Weights of a small transformer language model.
Size: 13 layers, 3 heads of 128 (1 for keys and values).
Each number is 128 + 32 x the weight over its row's rms, rounded and kept within 0 to 255. Layers, rows and columns count from 0. Numbers have three digits each. The size before them is the row's rms in percent of the matrix's.

# layer 8 MLP gate, 768x384, rms 0.0846, rows 159-230, columns 64-127
100:156092100133104157179132113151106085121124111179131093064148158154169208109078093120094147209109100127162125134111056136094072106149145154092127140137197118146112120080049159064121072139133105
105:144093131118105138170131148181111156096099114111148124158125155169140100109123143081138096087138120116113103171124110115109188098110132174124151198152112129129128114078101151141159100106113190
101:127051174092133113124107147118141128107159137095162129089062091130103115149157117071127123145099104115148133189154127123150096095144171187138175140105152145082103118096155114164138065114171123
099:103081135180135165078115127177122104175063117121128101119134103136127149157116145104173165154106069161141149057062147137128160163063106058090127043116131085163118169142142111147104185104102126
103:140136129167137128167101119083093094097144128124130123061141145102129086150160149117121135123167152174120122143101084170121192153176107116131166133100149127144147144160119163163214157107124095
103:206218089184100093128099176151099126173136095150146093152146120116090143116119127096100122182103108086102151091128101091154180165087095182142192148143121109083114127139075125117175172125105053
099:115075068148115206143087099184127175125200115146152148127127166098157104127106166071111147062121124099124159141146149151087110118177151085182162137124105140129113114107157088145109128080105121
099:107085095144147180126064131167055142126158113135109183156125072146137104159171109126179149109160102189137127139151065143120130147151139139144077126189120160074173112140119130114131145118143148
097:179062111101141169124113119160148170150100101099093171146119108084144194132087163153192143139115102093240103116063127166141166107132132085125163174117118142201134087108080109103142163130124153
105:072182144190143129121157142161105183160102077104112136071198123147202102103099119130164160082135171158125125141082103135150133138124096134079100142137146127144109138130170166121066151136115138
102:165094111133135108167177127151087100165129046149126135074102163050036135099110113116136110168173138178125119123136120085056135132123110064154112087150070134088106160090138118124152121183117123
098:095146090162156198102140147143107162112112084225097132067144092067096118160085172129103121134120140105136160108136126128136064187128181126092084107079149175103129143122103151183143158122142079
099:112102107157200152120160103195115096142097117117145153129151088091090118079122157153178098191104162151149130116118155061147101150112167080100170121166098128143092168125131109133114123109131161
104:105162154108110146169161105083105143130077158143062111100118137158143163116044132068126101054140170129119107053161124109170085104103089118147140089140086064123099149125105145127125161109206125
099:087094105103163079151122175145102126131079126157113087046150182153147115189142084118100200155136126125223098121126130074120134119121138107126133092130111112113126164138105161160124147121119074
101:132111107107190090128127120178095134123089086077121165174060153116070138138145178101159149148166119094109169100127180137131162125209131113061129110080080076128075155129132117123110100119099068
098:155146109118087151091116173110115050140090128097142147137139102163121171161075172107129104108063113177159126162182109132127115085091106055174112112131121172088147159098138186144166114120090197
098:105131174137157174087145153161121127130153103090131160149142152148140128140124108106054143103126107119133129181144145181104167191108111142092101090091110116095123147107160133164147114112083103
099:057081128123121130168162136140147162121133097108174099111132156103111094113152092129106111144098150096146086127060140074152157101114136091094143119126094133149098136169157117124039195111164068
097:121095148110167119180172132126142118067190124140159126187141090110142142137005136162143147099134146057121123131129149115151117072137144104112116102122157089128160118159125110100073126163098122
101:137170119212103105085132115137186140070118180147182117132160131146173138081132129155085179138098093134164083167176151153169156085162162118099104145171117124103078152153114175129087216125127115
103:075191074095138102102073101112128181158146168114063110074116098096143074138104141083121129161122063149136112089107117090112052110131152175140156155082151092098126164115141090146054188162153090
102:116172109120096115103076172138119134094140067156100204090181174141135146105136168121139102140140141142098064159113146167152070094112051141091110088117113106154165112133157157138113105107126138
101:134146173148137132103126137111157201137102094119178115176142047083112150139118118052138096069115121094133158083146096095171145141077176093087119124137124130121130078053076175118126157058140137
099:127156133142165169135167112158135086126128110179127101164132149126168118141141149114118154050105255138119080134116136166154122087164164120129117082191158087083133132110103139143137114083173128
100:147161149161094189207170119187114119143128149191108123149135147115159087146138176179135143110119129165059146123189097171150148160115080112128114139149167147139081143079125155174103130101133172
098:153102127094109103119156107130138092217129158097066169044114120106132114153112147105093102141110107139101112106166122180154095088169102136114171092117115117158142092154157146102102080114126137
101:147148114112144087151135146102103101107171158090173161116125086096178123191141136075147152149142183163062142103155105173158079128083123126065072120136134088121134098128090079126129173139105066
089:070196136141117115129133090164199136165119167071122096135137102067103123154126132106113127081171104159110088086149114141098096092148113166162170090142158181110094120169133106155079097129134122
107:079089161145151110099122156097122171112129149154142110184155154188100111151152150149107133149051091115112157125080123109160095084095161099112093168105134126164149086175132174128152075133139103
100:137086115167134138166150115142161123148164147138106191115164077134094143109090128118110154134161147106095143131174187143131110080099069119108144120115083108122231118108170162109103114133135125
089:164160136130077028134191056094056140096099102146132164104160130136112140180137180121191165162115127116095119180111100090119106133139067193101163098168155166163119157138110139159101125130113072
091:083122110131105127187118166145122018096170091135135130115152117121129122136133115141079152188130125189084200089124143126146078128124132118124110108134104178091140139144148098127113147173110112
103:122110070117168098158130163091127120051155075125146122128062091102171164076131107099099179142131160141140186151139139152139188142129114173155121118089126163145054140137159121191141140141109155
102:141150129140145156109108144137167146137134141105107148119205156184139111143126097148130119155125127144139158120166127104130112148091156161127156164139095058140119174116134126141089160072118163
104:127118085205162100062147132184129102139124162126170207130142081096096082132150134103086178150098114144140119168141159125129181114155159098120143155098118118151070096120123123116132064172098084
103:132178095128178169105095156149151096116130183097126114097182103116117165124181124112185132109153145186142080171195058128093174042161132151084111096120162121112134159145165092179112094071116141
101:100145116112123148165115071174143148140164108112091172108114186153180192113154178144098122185101176153185095106139095154131154147122145137086138181152088140090117154148136101159107122123076111
103:133139084198149065122111113142150159122115126167132153092116151053060131127124195153130116136104117157132172117127107114156179159089198110169143152183116119154101131153087150164089122125111110
095:152180125141104137082166136114101124118129098126124077112094094112131178121078129075152129126161134106171153107164132118108158138114105171195129051175165112117154147095090147130102113122168124
096:132175104123162167105124121132099117159122108131095105142152167103081112109105162091121164112150111094125150110103146099132156158127115128116157132124194082110080132143166113137077123099133093
100:119217167122142217162140127141121108128149109166114085124147144150047158162101131110121136097162148118172102082105128135138146099182135139161131149131120132149087112130140134146109108099102186
107:144173087121140129150095102102150183037178137099092153080142128119168231174135092147096118146138160100086109192118113131133116141104134137032125088129133110152160203114144171185120093100086157
099:159151123189106110121115142166100123144172109188066123097146138131178126123116055106120175120165102092103203124097154137153127091145108111152078105142158143104121123112154196130120131122071121
096:151127105090072169114140106098143078147138132067144102159183158108130081162127141120105099148106131132138102200149062121116170119111131112094173112189149139103177123127122193086132130114159071
098:142113156089154143161137144157154147115122116116141142084144042142156063133076144133157102112098165223108071181133096134154181123175145121082122060118212152171123164137131132161127118075116202
099:148143135156106117130108102180170150104139159113124158132143128104097155131119129143034092156126137109164111070092163120140136153127154155111078107148143137169117103129157115130141134077159167
103:095116135146221128143159115151134155117081109167125140130046124148153107134167096097134101110106126172126147150165120070083089213191128115123159124118097049134171094088128124157150154111125124
100:166090153180162081063153111103168128117170126149096138140137111123118148167143141126158091092092140143155084117099138131126104131108082159161134140175104159132106159073123111119135164117134150
097:171126128146151111161088085130167183134097131155130142125109075084120149109167061128106201102109140083156167160116130075183123129116121140070171091106141128133079174120149134164117193058081102
102:144156125180094139092088150100111073105092089176122174158180168129139112106136078149163134163114105135129159080180130107106098150117133179113113128150103124106081078092075072132148113139132125
099:116143166121130122101131142160157178134088129088135161129134114110069128150151130104106157118136116178188108076087117159193151150128120180101075120068112148162124137136082111127108125105099087
105:156107088119151078158075154125068125148147154065104106096137114088118156105113108084120102141133106143168137077122104120130150119135127101152095161183053097154229130184182065119174139111083105
098:123130124175142090106090155093135134190115156133108146124153176061186129195178130094064131103109171148134099158120138133110211105159114123123148115049117189164228154150110138120137067146050099
108:081141082173072150118113070189120152080160091165126120123147113089114111113107191162159132105132123121131148073112130111082114133199047074098145185096104078126106082103088134152216157163159087
097:117118120121087161159144171146171168141154131110120143160101130137121182120055119106091163129190114100171075134137117115150132152111119152120069114160175115094117131139144151140111120077102208
102:097109140149184092115128122070139107177134093141156103135081115134111113198209105121174097184173220127146034143095167135145129117123115108091151203094169096133082062146058127155158158074127170
099:129125131171108121170128159110100104181094114103176142140118086082089156144087129102151106146142110124105169206066108146080166118221165120105203139165109120115139101109188122118132129153152136
100:172084180139157179085182150124113118127153137108125169133146109189143104080121148153162139132127066126143191107192091132125164092109106140140156136120127127141171128167117133073147125178087155
095:096108090152179144109178129140147184142127149097159129130069153138114103094104104100099123114139138110092152209145144141038194118143188119136071137164177077086102164120113136050105092132114055
106:119117065183104153114130131102081078094101149131181123165153156116150084108168110164154070144155158127099135123138103156152160085168056167129098132156172103182115169091155117125142173117096094
101:070120160114169176083106119172199113108183176110102118172189147129107161117156142117122089115120053141117091188146123141131112169136077144105115152086117101095135166115115131052073127118194080
102:079075101093172146115140168155069161210135125106078080143078160120107130083107162170052158144135110134127130117128105090097142106164144120082096225115133090118111137163154076157132141082147101
092:151060126139146126175113122118104127107168125117103140101142169116075125073165160114114051189139088102092069112091140129176116109185175176128114163191089064144097095147142071094143132114160112
099:132095148169125115188125149106065172094128135090144103100125092152155095093082120150113159138125124075137172130078188128180158169094107112145119164103201140115138125149092126132152150114104091
105:132088167151170094126098142138161153142098101095098109196146147190126100148152148173096146091123073101139120147128177132135100110185065112121104132157168115130102112127104140121157130117132154
102:148097115203174138123104095160118127133173128117117116138146144145104126119153119154115144128130124147064160139143105124119147102109165132099086120107101096186115120194123121071127095159116107
097:141089183099248143095083124118077151095126089107097162115186114113171111136141116137148077122097129214113136128126157157129138127155127146203068070242182113088153186118097134098166106127160118
096:134180111184165082132121120134114090195129155146155088095162128136086147136121107111125135112114127199093109125110140096192120141098104137105112082173132140187131113144176164147141127183176120
096:131167072057141109112117108131190113103187146121135109135214092080104065112103137150140113174168142115194127119146133207118089115114160153143124106177131140146097181174119149100181124148174156
100:144117182158066107098080145100115138106137095150106100163166088165081157089104153134159066072092171125106162166176128173111083186149126086138169197108138146157128123163078137129190120156162140
097:082101065136104155068108144067151065179068123067108166131119126200091103133116070149097114082122109113103128102173110145159185134073117153178084160130100079156080109119176106122121141145088112
# layer 8 MLP up, 768x384, rms 0.0883, rows 159-229, columns 64-127
101:155133159105141133174158156113059069092074130098096183095082086164078145177111083156151089205103126194117152142140102095136122151153087119143139121151108130082171133150148162139155121092098126
101:140193153173085168086079140104150136112096119199125108108134152088157089157112117131085143123080082120106110161081101111046066122080084129115122128118122088155170148096107101150148147048096154
094:123113125135099133114171121048111171152104121146151165097162152138147093145137151103115151116168148082116103040190165089148110147159115107199198110123131095118083040171082227104140119145108072
103:136095144141072113142124147122095062156137131109127126091044138103172208117115110149118132169085141114101179107080125121096093109171139117174175114117169129106069090187078114152102122110169096
102:144125066119098139110121134157118162125146134102155120099108122123119124117112126121172098172147101144127121113111140121148084134106083132150136108149095093101182160109137171109149086144147123
101:192133111116144150130161137128189094095129079097130065120139110061109087090090155061120150019111123127182161130135094176136183143157163095129167150128042120134115138181109179111083148114145133
095:106104121185106158124129133143078115098146206101134108212153127101162143147129110106119066113107159095156190153144090074135111131115147119178164041124138151152125114167189122111102176117084188
106:164114131070115155133119127143119113103085053170138078116106107088172058120147079168131149182094163126145144070071094168118153118119128115155148093105123088123133088086092093132145129163117113
097:120092151074123150124096163148099130141117126115140085127173114110061203065097115087133160165141093085100124089158171109161210102144173112027163147056193144115115120111146165123117157076071110
107:116118033150129103129185109092151083159139095069126106152137141196133152114159084075099143095116112152129142224149078096087140119178118099110105104140120102096047095148134110186127122071175105
110:126125100134168153101103109105141111128088067129167155105153122143127134090097142121126165090123090161108138170137168080111084195114165115175109158114147153149152111188135098117060081156103171
101:138138176118189156125114146105154131172024143146088147176166184089102154098070089109081173126122114131125151106132119134136104195172178159109160166125134135149132157067109156159092085165103105
100:102141161105166125156156092159063148126081090129154187149141203077170206108119136164163112178143101077099134100099158151124110139143120128098121211142142078201226178201104139144177154135154118
105:160163126103062056216145129052091128165164130092101093158084122160123184157173134111141138153121178181162125127126139129139072121126128129080160160186120092154182121162141126168146141112143133
100:093169071154159153114105136101099176162091071145096080098141142169102103086163167098121111097166117164051123165159090161113121143132134164127152139084103133083193107091114083110145079099144135
105:105105117063118118131147113164152196101154105162103159171137090154157103164134160122183173161168122120158086128097133136128142140110149112125121123117205081130119153114109131091129145126123172
103:155131121179132112131105074156149154061088143159140082041127088115135123127136145121144092118161147180141124121145133121124119127111120068145150146170137089107152132144163116162072141120093154
102:121126136105146096106146169053143126107157141155158105135118156131229105063118088072113120115173087077125105102153079104111090179162122108134128131126159120130132132077157139158120157175083075
101:127115145108113174093124095114064124125136143111176177082141136160185120096155081138168146134099088111119174152196106133201117172152093122128137134139082141085102146148128084114107066125085179
098:087120144123158140109199147134089124131126103100162120140130110176179058102076142108089085168131124124146121097178139161125136120156096143115155121123113151125123161144106159141106116115152161
096:121117111153149141128163131163127079106072218093138149077117124094081113145133152179092133132094075175136096164173117128172147118160105179173115209120135166080070137144105103158119108138107168
102:089137141095123165154035142081083061155161134166146166182072128072129139130104106133150091070125095141084099186162148156103209142134075112106102120117120154099077163176184109147074151142132127
098:121147115145134076122100120118040114094168145138074126174112103149131116073110188104154086218094075118152097140097107105167132154141124105099157146125090075152115140135031159160103074134107118
095:123154177158097187124093174066124184136125082120145167123110141138048096118107118145143148095145148177122123177062130133127154192169154107125163177159116115159129136118104145111077155126101116
096:127140122127040097088119147174170179115089182104208185135099107170117149129149131152176095142121115109149148085170143117065141112112115169118123138171119110102165094045103139130124134085119161
101:104119160151137127110089114073176148146113151108135113151118096162092131127170134111105182062164145106114150126186124183066094181115159071127133145123085108127091145122127115079122135132064118
099:128128064157119128115100125123136128139131151137151120144169117134104161130120141151068103134151164135078157120125168063116190123061138137080136171097162133123180107143092171162132171129105167
102:131156058136099113128138060143141058138143089165061091104069091153116103121153143150075080107142150194161126128156168098118114137135153113127144139136146137152087082135126115136161141115131145
093:115083091163181131142168098144157132087182161168089132144101154174150138158065157099127186073166151068111142116148128152133180188125186103053131139169076118116104129086128134117120097114127139
106:115073120123059106104113140105106103095095094129187109149182162099117139161125061118126134119107158115160135082137106154125113135130147111193140139136142129100173175140133138173149143134117226
100:172121169119142162106148121132157161118133140130205101147141134104125153131143158119107124133150113096138084088126218084151146104081173134150111146156129123189174139159108110113129076174162100
091:167063117113105044128101089109104184167138057176148152070128146156162177185166057136117135157126172148122077199085133135164135126136146130089152122139110155134114137138120126179106123148145141
095:129138156132127145164127115114152094143189153123120116102143139098109133087106067161183155154148097131119122143109106133175110128085155164140107126128083119149138158130113145180107161147132108
105:155135163169125103137091066142127127102097099118151118141153133135183117179084143215133172077149136095089177086148133145123173151112146131184109088124076065121170092133142114138157165192097163
104:119162134124135173137164115128116174105184144161102134154115112178164120133207095078088108162220085180189125154136120188139158178100158155107081073102060063114137145173167154118147053127131162
102:104151120089141091053147112120149164113178167165116113119106149130103130193161094128166107134133075138105064115082116122108115109068125161110097177191164168096123136175183123127129149090104107
104:098151144112076126148121075171151172195092101176112113127138126147146111075116131086145134176111130124081159109092111110069123191155162130129131104120100128142115154152157117136094092122136145
101:138152159063058093086078103138126112147160151116103169130122077147072133132085086109136187166109142140173125135074146099165139139110124206133091162126159143082092114121146086078142074158187140
111:166167134141110132057120131104165189101125164138099154166197088082105064100064127114147160083130087092110145077095120106192064189114084159091132137171132135138091081083150115168101081134191110
100:133236110168169164122145167075121129128077160115185124058084121153112167133139142101068187085203129128132111105078130064191053138096115177130113081127081183117120110128117136133110136120115137
101:152127115113178113135077159129146111152188110137130104126149209138133126174202106187096081152158118117118092090121100155097076123151100145124141136111167116111218147195098118164138103152116157
096:086158057181093130115138201069131112186109170165131134148070111128142153103115080144150090099171165083114159095120196184158142112096107092146132118079151039132125088102077072136156061117124134
101:083162173148142137147133105128127100114127068111161102153180152118056165158143078127108158092124087135174103119120152113132054127114150164066147145105155081125040126110177101115093186132095090
095:154110146106123150134129044123100142145139123096112142162081142171146139148075147155141102153088117151145143145179144116131186127156132128128143076131141071181160178097069171036119129093108132
096:130144176177105115135185103138101062134120148088108060147156092078175135106124151103098126151185145105169183075194143161131135138117112151129136116142114152116166165157123158090089165139113139
097:094113170130149094116122147115148093113184164096130155157175160121037104104149184128151136094157106116116145161160157135141085126144132175127127131158069117087110133138135106091093143136068078
095:132130150176166061091141169142113071108150170104107173168120113096116150136038141146221151144106104115127164140134101129154071169129098116118158089107129142093157112177135123155080068166121202
102:117127135170107211139191154116126058145101151135079088184131186107125125125153130086085155129097161107105171094115110159159079149137192144176084087202174099117102146091083163137205124141157106
102:145124047154075159181115134107061178110122106102140084154144133141124123094192128153084115079144154110173194114156106106167147135075209123096126137154069132134105101145218090114125101115111146
097:133153138142151104109126137077120110135152096204126082078209097119119115118154192138158104177102162097190139113074109174149097090089164174105090096162079108123098151154079136114120201123142112
097:115116178154108140148139092126122128106172144143171136127095080146113145173144137099151091127158127160151115140102128106110137076152115070106111157169142084121145172147104138182125191057081128
097:103099138162110166080125117126155120084098157126129151130195096146078116054133117092103140135123141134092160118107118170165110113113110088134091116122167114099192187128177150109112121157074146
104:160094130101086120143055136118112102175116173126077090171144078115168187179114173092155161165112132138174197128102123082146126180113114129179097175152096189167133133160150102129160145149143136
104:071141087092129095133133142146111206180176106127127123130077153148115135147141142106130089097057165073137049083174115130120165082089086106174162104074162116089178115106065089148100190092090123
091:151114085078148148168119175090135143172116075162141134161173160155113100191158141092145059091194128123113137093204133116123131192200119037121126138165141128101115144164153140109134174151179203
101:173144139062153145074130083146153170119170132088101068144170103150088119164110131134098111097172168109073102096099115109048044192081064147174145175186110127173083136132181127108149108145082184
105:103116100139100079074185098122124149122112115170164142122034151043098140137156153162160111123094143156085115112113112102113103101116148074128114102154130108143108134151124100114153131015134106
101:165164116197113111110085090110141111134128100115142073138112131113200092155168213179076090170116105134177100100116136131143127108063172148203164100133151135184128141154164169147078108075116102
105:108186148179177127113121111115120147150092152091126172087144156139108121171139137116168131151111092160143113152118121099149125083078148102125152115169105110106074127122118105201101129189109171
090:120127143148052145186176147079156147103132146128142114109156107142108146161145151158132120117103151090122084151072108110158167172136173151058054136158180119161113134077167137140117108106144109
098:106209090091160105112133165104143073129142127131125086065122159217167136143079108114150144102113132112133128096128109090122088124124147099094171133135111102134142113142100089167132186098170152
104:110130115137139177166135116076127107112081114126124100109108168132131099141119120123105046149090083186170125141159139150166154182188066116140153153139115070136160078129137176137140165128124060
101:171112126086120113069135172144172146126108138129065187155135132137169112141127117130078164075153168170106155125199112103140074138166148042170175123151160091134142155139167147150164108145111103
098:135110053091122180121060155147138158076144190118091119138124116089135142102136143109149071123136122154138137132091102149132142151130126163126149162152078094080131110117159151114116131134096196
097:105155105120173141091165113109118140174130130156115132125168135159134118091116114115139165209155136155105090125160107128166135095118108130177132099112103150122146111143123146134179118149188158
108:102125118137102193080180195137107123158128098171134182149135110096147063187129105083129172147107103199156111131152126125171164126095197069100108205172155111157102102073164083163118154133131107
101:081082129129148179159174143116130142117163175159080165128137128141121123153120117120108080132101151108129121152106136119102080113120153133127108163179180139126145105081180135124137142114120152
095:124169130139118076137150129114130070125111135222083121116157175128149114165118181198111148121146102105083133127095138123184138148138155137141111144133108162118144119168106138171113125060096100
097:126191081098086119077124128164187135116154116153140162161191170147123110127147148121141087152133133127176173055117137150158109126101114130199148120128241163127117167163085098176072165141112141
097:071167128104131109100124127105114148156155166160102091093132129162123255115145074133125145083146054141148117149081112065137108135181137091092126155109100172077117149112136202199118116117120066
102:128132118158125104139120081099149130110155101130155172159141175143146083162130146196120095112128085087117164105135140104097146070156123106210142137144156127083121123155156172142110126145111130
# layer 8 MLP down (transposed), 768x384, rms 0.057, rows 159-229, columns 64-127
100:060149079119169138121109128052108134142114132105170109122139157157121148183134156143112130095127124139093134096116094132173174114123092171083114173143153169084144145151070165106127101166085116
102:176093076108121164167153140182121128115111145104138190112118095144118138145200207108143083121121132058094136155086155121175123158113140165041127144126145135177134097088102169085124085122137118
099:121081148161096171114160166086132121107183084105100093134100102117109121127149170097125094120153031095166170137157133124129204100133103159104139134098142169142140059163071008099080192114155094
103:199149162141114087081135118211169102132138133141107132111183142136078167099173146119175171122109103148137156113144155172170189093116160203163134072155058122101138112095192232127135145133149152
100:152145125125160161155134127191130138134132115069132208206114136118214116080111139152146123098124163117136134171105094177096088110138180080126121139084097092076158145152075136109089096172173043
099:110106166160096127109114096127128123151127088135135157161129138189154167181133184049170092098149085123147077128166187151118118114108111109102139141068080102200135127126107160088172137191065140
096:121064119150161159131139139024132137089046074111153181034049166121182167092189120162158149136193105086100152083131122128154154168104149118122142107124119148108142137159089073104094123128125190
106:082134139105088141155120124116126152127201126088163131194073089095076120160139125112110147122170116118122089137129126130154122099185136135092130183095055101109207081099101121117157183136117143
097:153156157150114142163104118112122103132109113158152175099106099146169059174117063112161148041112111043170160056141170163130133070104122143154119146066100117113133097172105141108125083068090156
104:130118171065148144151110131131102107136183179135141100123118122102098146075130105118096109047108129155091121136127170152144101156074171159096101128082109109130152099131137167145106078130149135
104:145064130160150179181136129185125119156143143206144104102097118082083105122178117097131119191109149119148092095168134152084126171178103092134186142116069160141134123113124097131144116147087120
097:142131104134124139162161169121178165126108059108128128134105199162146153145139147106097171116159130124188111120105125157169127189125125172065162122059176169107129153103162110173107101133111105
100:166138122175087124103093125174096156152139106137091172109093157164150154132109113118136081137189188103185145125123179095091145158119103062124115178128161146081011153147128139104146131115121117
103:135119152114122084140138097168110163084155079127114091073089137160092209118110141130170148129135116100128125107095122102070100102132099151105102119193102134116112140080087179111130128140149153
099:167099119176160155134119150134086103159113129125180170148129176136139093132136150119149130133151153113067090096122124163076156129069165222123173154079056100120101075160055181103168130150121066
103:123094161115088120115147174148112137113097104134105093157166171095133119116133108123182112125126200122158088156155119161126085079131123201100095178153123036145111129121102185131055072104145137
100:112127108098073117067136122098165129075146141131134137168159100090159120176083122159130120138120135117119082068074094152141089112191142151116138156107174098054175104172134142102142101096121123
101:145107138113115136129149115160077109127184129105164077155130161164200140094161092105116152125120158109114073185157114128126152072121173106105131128156151097105186184123168130147104040121111163
095:197200120140122166180080131157147190141170179137165129115145163155130147112105058141156106169160135175077146145128146164135097138108127129107161112134160154097092163143053096183117081102122053
099:131091140117138137136113181086170093074195108116156117118124121102155168163122141175170125100089160083142110120123152090119158152153179120099168141135141126148123121171113151154122136115082143
097:088197095167130117078102118095070171072131136135086103151193162094153156129147175151156128068124142163123093140113154078078104157157171123118156158174125117137146066121124113127130172134074142
104:147111063115141186138132173114169074112092104076164143104150123083078092141132183152181153108150103124127158158120117183118121121130137122077146153096112120171112150144122113161151162073117098
099:152128117141043176170111149137164076155129133155213131120139139156148126139090164125233139162099101126140134165126112101168112101125113157157147132110108163049164146092166211141157101168132074
098:109140108141101127135117148152086148114164121134129105064159125103147110118162178118043127150153070113148160081071084161244087119123107144171153114131121169129132179110141171128098111121107098
096:111107064118142093113121111135134140133153097107084106159098103150184078140142052125124166113132155132120119133091122133086155150135175059141081092140161057077076144072166105092190098104119105
100:118101108112145162156193123122099136135121129103113136131081127139110132079116121096146126170144127170125170098163123071162134070123097172084116131139186092160169095134196081107098127119220146
098:104093133170164086139105101100148155110162061153124174128128089099159152166124170163113201102144083097157136149113105107102147172142179099129159158112171149084067161053123189112109127178130132
102:145152184134127148161146139139126097130175133180144123179157128118100111132153049102137163184068134156134185136112174145142119141155112136109187080167101150166169040128088110181172147081179112
096:081131169166100189101167093183124163140169170088143133139126155094145135117116142174134140134104164156082131128168175087120060082094174143120103140155191166106120172133123148110099105100095135
105:115111155152089123124096104051146160151105099143066113136147111124072139088047148143158163121101115127120068062155155126123107127122077085139105123169107131108167132124105140147144119136111177
098:123138147217160123141146126065034141186124183191168064116082115166138164156075103089155177076140116166168179141170162116102163170124195106142085105110108070143152081187128105102151085125126154
098:110179194154119084070115170176138092113095137097109097116126170141138079078113182127091109107157139143130135129108152146064110111128087150119086115111104098165163167168123146143127144134146066
097:105163134163103113034156114161107115126118160093095054105165147114134129155160111104100093158135109065128108142156143117083112123121157121111133117149136152131121113110131158123124198106176149
106:137141135132038149120103070155073105181116123093146171143138076125155105109154187155089174129130120118160130133116160115162159102050074107105096151118096163139067135110184117115138126098154129
104:130129077101187136128094110155162114144136089098179137094174184114091100169119112163153066148084105140130109120119141114109118143111067101129075133110167094101111070088109175180135174153140143
101:144106167119127143169193184154174098161114118150106073173148132118090161137176098153157124095121139099143143118138108115131128137160144114119130140195099115072095100140062142118135151121118177
104:110104144136180164117139143169144163133087074114073099142139162095093140066193147094166144099129135115135153122136091144146112167075123175104131116121110180156186155160125070149077111159107082
103:139095125169145119205111110138121105131169162123137101167143102116116103113097143145133118124163114100096106153174101090109137206126130112180115155149143131153120091150133142156091123090084100
110:080114121168105083140170095145114126117101093143084137147146117110203094147129127156120101186134094062140145153120126099050106089139154202133108133200152132176152130179141109120122104178181199
097:131194103098149153183129095119129120109156129157107181147140135098110107136159116174136117144134170186135205080131111158068148117139104117149123128147164155132151112148112100119135127149090148
100:132079081104129122144118116135130162113179127082135116127102063170127180138126144105141045128157205147122105145146114171124077094168142079094120113173151144163176106137106135113097110144104119
100:144134137132125147156155137155171128129115124136140134185108131104154127185132114142089177109146155201094134097109141077136130150179174079129130160148204199133135149090085131138135076170089098
102:111123133103172125019077176177159160161041120142166076146157179174144110061096159119125145140088132160135104111088158135062090196135132117124147138080164069107107089142128157120176157118098093
098:096105127129154126143107193177077177109145170116063116139140117106139073181157157080117096114145121153099104135139113133108121167109088192082100095122102127137103153093123146136089142160102059
098:107116148098143122128126190159084144119138126169118127147138125124149173079113097083128114138142116120102081128103206099164106229136084089122087146166171163072111068130154094095131112147094106
098:168129101135155088115114116126111140095159143121121154174108087059116188144131079120139093116061095135136112121172123119071142137128121133160144099192150042102138179110115142165133094133122191
099:156163084171089119187108155084130165138167112127116073116112132144071068143115073083144185118147142130125145143184132131094089077164160158159123112144088115119093130124203110064182099123110155
101:143135123100116131122153110102138113138104153156098058133071140194120160168131186109157143058164122054129164133152149130146128089145104105119080119113169074123142097074090131102162136091156170
103:160214101128099099145118136082128157113056140104161147097110145112113197086183126091189158117099133191119183119177088098124167132128143075110144141152116091148153140129119073175112108153150108
097:161180099155134119135074066131089153081124131162101150072152173094117126093149088130110085132063171159140145144116151100179147143116077121091153195132209109106145151152125078138095106089185147
104:047121085116114079139123099082137129086081088080091187106178119108089107123145149109103119137107091115141177133142108126202141084149132148171166105135128132062138152168161114113189162126098104
100:154097090117142114095168127056149163161125089183132102099113125143119141166115138163161112126119188107074168169142127130158145136150132157134151097159131148134109041145068118135118182114103143
100:117097081123107111100103114063131133131150161087138112153056106104123112151093103110141148122072112102120145186086125096071132175100108168162122108102086153191105112095144124152105150155123114
100:140084127111106155147193082121123146118117128147122096113168153143130107126122207132169135083112109128053145148141200158078139098120129105123067160105194117092112142124153198129092159105195111
095:046163120137137126089179154136130104072196119110103119152148153142154139130113134104153163097110190131118144096107119106131131097122121129137102135128189113125117096085133146097112131213084162
097:111105100169114108126193084135177151116151090120117118157132109103125095167082079062163111102161143145156125151137122095132163140111143086106182133130184114140117172210148120200147128124055044
102:173081089134075125177137188148093146167146111114117122129139165092111109117173127099056071156136151123137092141120125070121169117111189119108094093103100106073113110151175120133121118115126150
107:109080169178121122130117103099117119120074125134114143143065158116044121102101155098130134108118139077089124124104112155145167094072127099130163135161152177058165164195107135163076143101126146
102:158087116182099113123102096128153159145103157142066162070091146102097163164155147137184151160083115116168089140130150120148114124109166141088194135114136098190155127127130134149107187110187106
092:124153100215120133174187202143130089074161157148129167130144068181155057175075123163111195134131099131141133127142120157116117099195157122139140092145174181178165125162111112111123115143058047
101:162092099162131138124128084157159131143187128149158120110176110083064123127137115107139149045151170109164110154121089180097132096141174102134130097116138199056179034177107144136097150112120163
101:124112119147170110102131132130132173103147173098159144106167150150085115093119102130123192124123179120090120147085171139157111129115121180160114139110196121104109161067091122144134111140148103
104:182207122172116138174111138121145122181185129113161145148150113141136189119151087139166145121122126135139135147096126132075137114115139139093113126119090097135134143147150115139179118116098139
099:119150174098061155134154144142138106200118118105098133128097101151179169142102066125078116138136139205127147145117157160162115124137131102120109134173079141088138124127103124046086099150151124
098:159158164149174135150098142059093156138105154153082101128096114112103085117182137129124124134110124162065148165141136146066074173145134100158149137131113113105143113055166093072127121148061112
104:158190169156173164074110145130064103154104176073169141156125150124153094109168145102063152103148112119129166130113049157127086147151138112114142159209165152138071069105126087209105092124098128
103:103170103106201116187184097153045098128146114110095083116152152124124179092140077162075118150118117133146096150118150139140105100142178128065152085116165186195155156029100124146186147137111180
098:098103198079203171109131155146094127130147128058156121057105170079134096168139077105136152066133168167150155129097114186134138126173176143168166089168188120160094145124120077155170063073151158
097:131126118108197095170070106083103149120068124110177094148026102106173181140066161112145083025132082119130120170145106151131168134128156109104099118114131161166142084132141164150118067152102132
100:142134107139147145159090145080149140075071132118123101111053110103191166156138151148123163110098156110129114038111107091098134116079070125124044116165059131126090163198079142158135188105183164
103:105146141141169099185165177133118118138131142130122126177147152111132144151115114157127126147141179107126107096114140163123159126110136064110148125160122077075170082145135132161142156132154154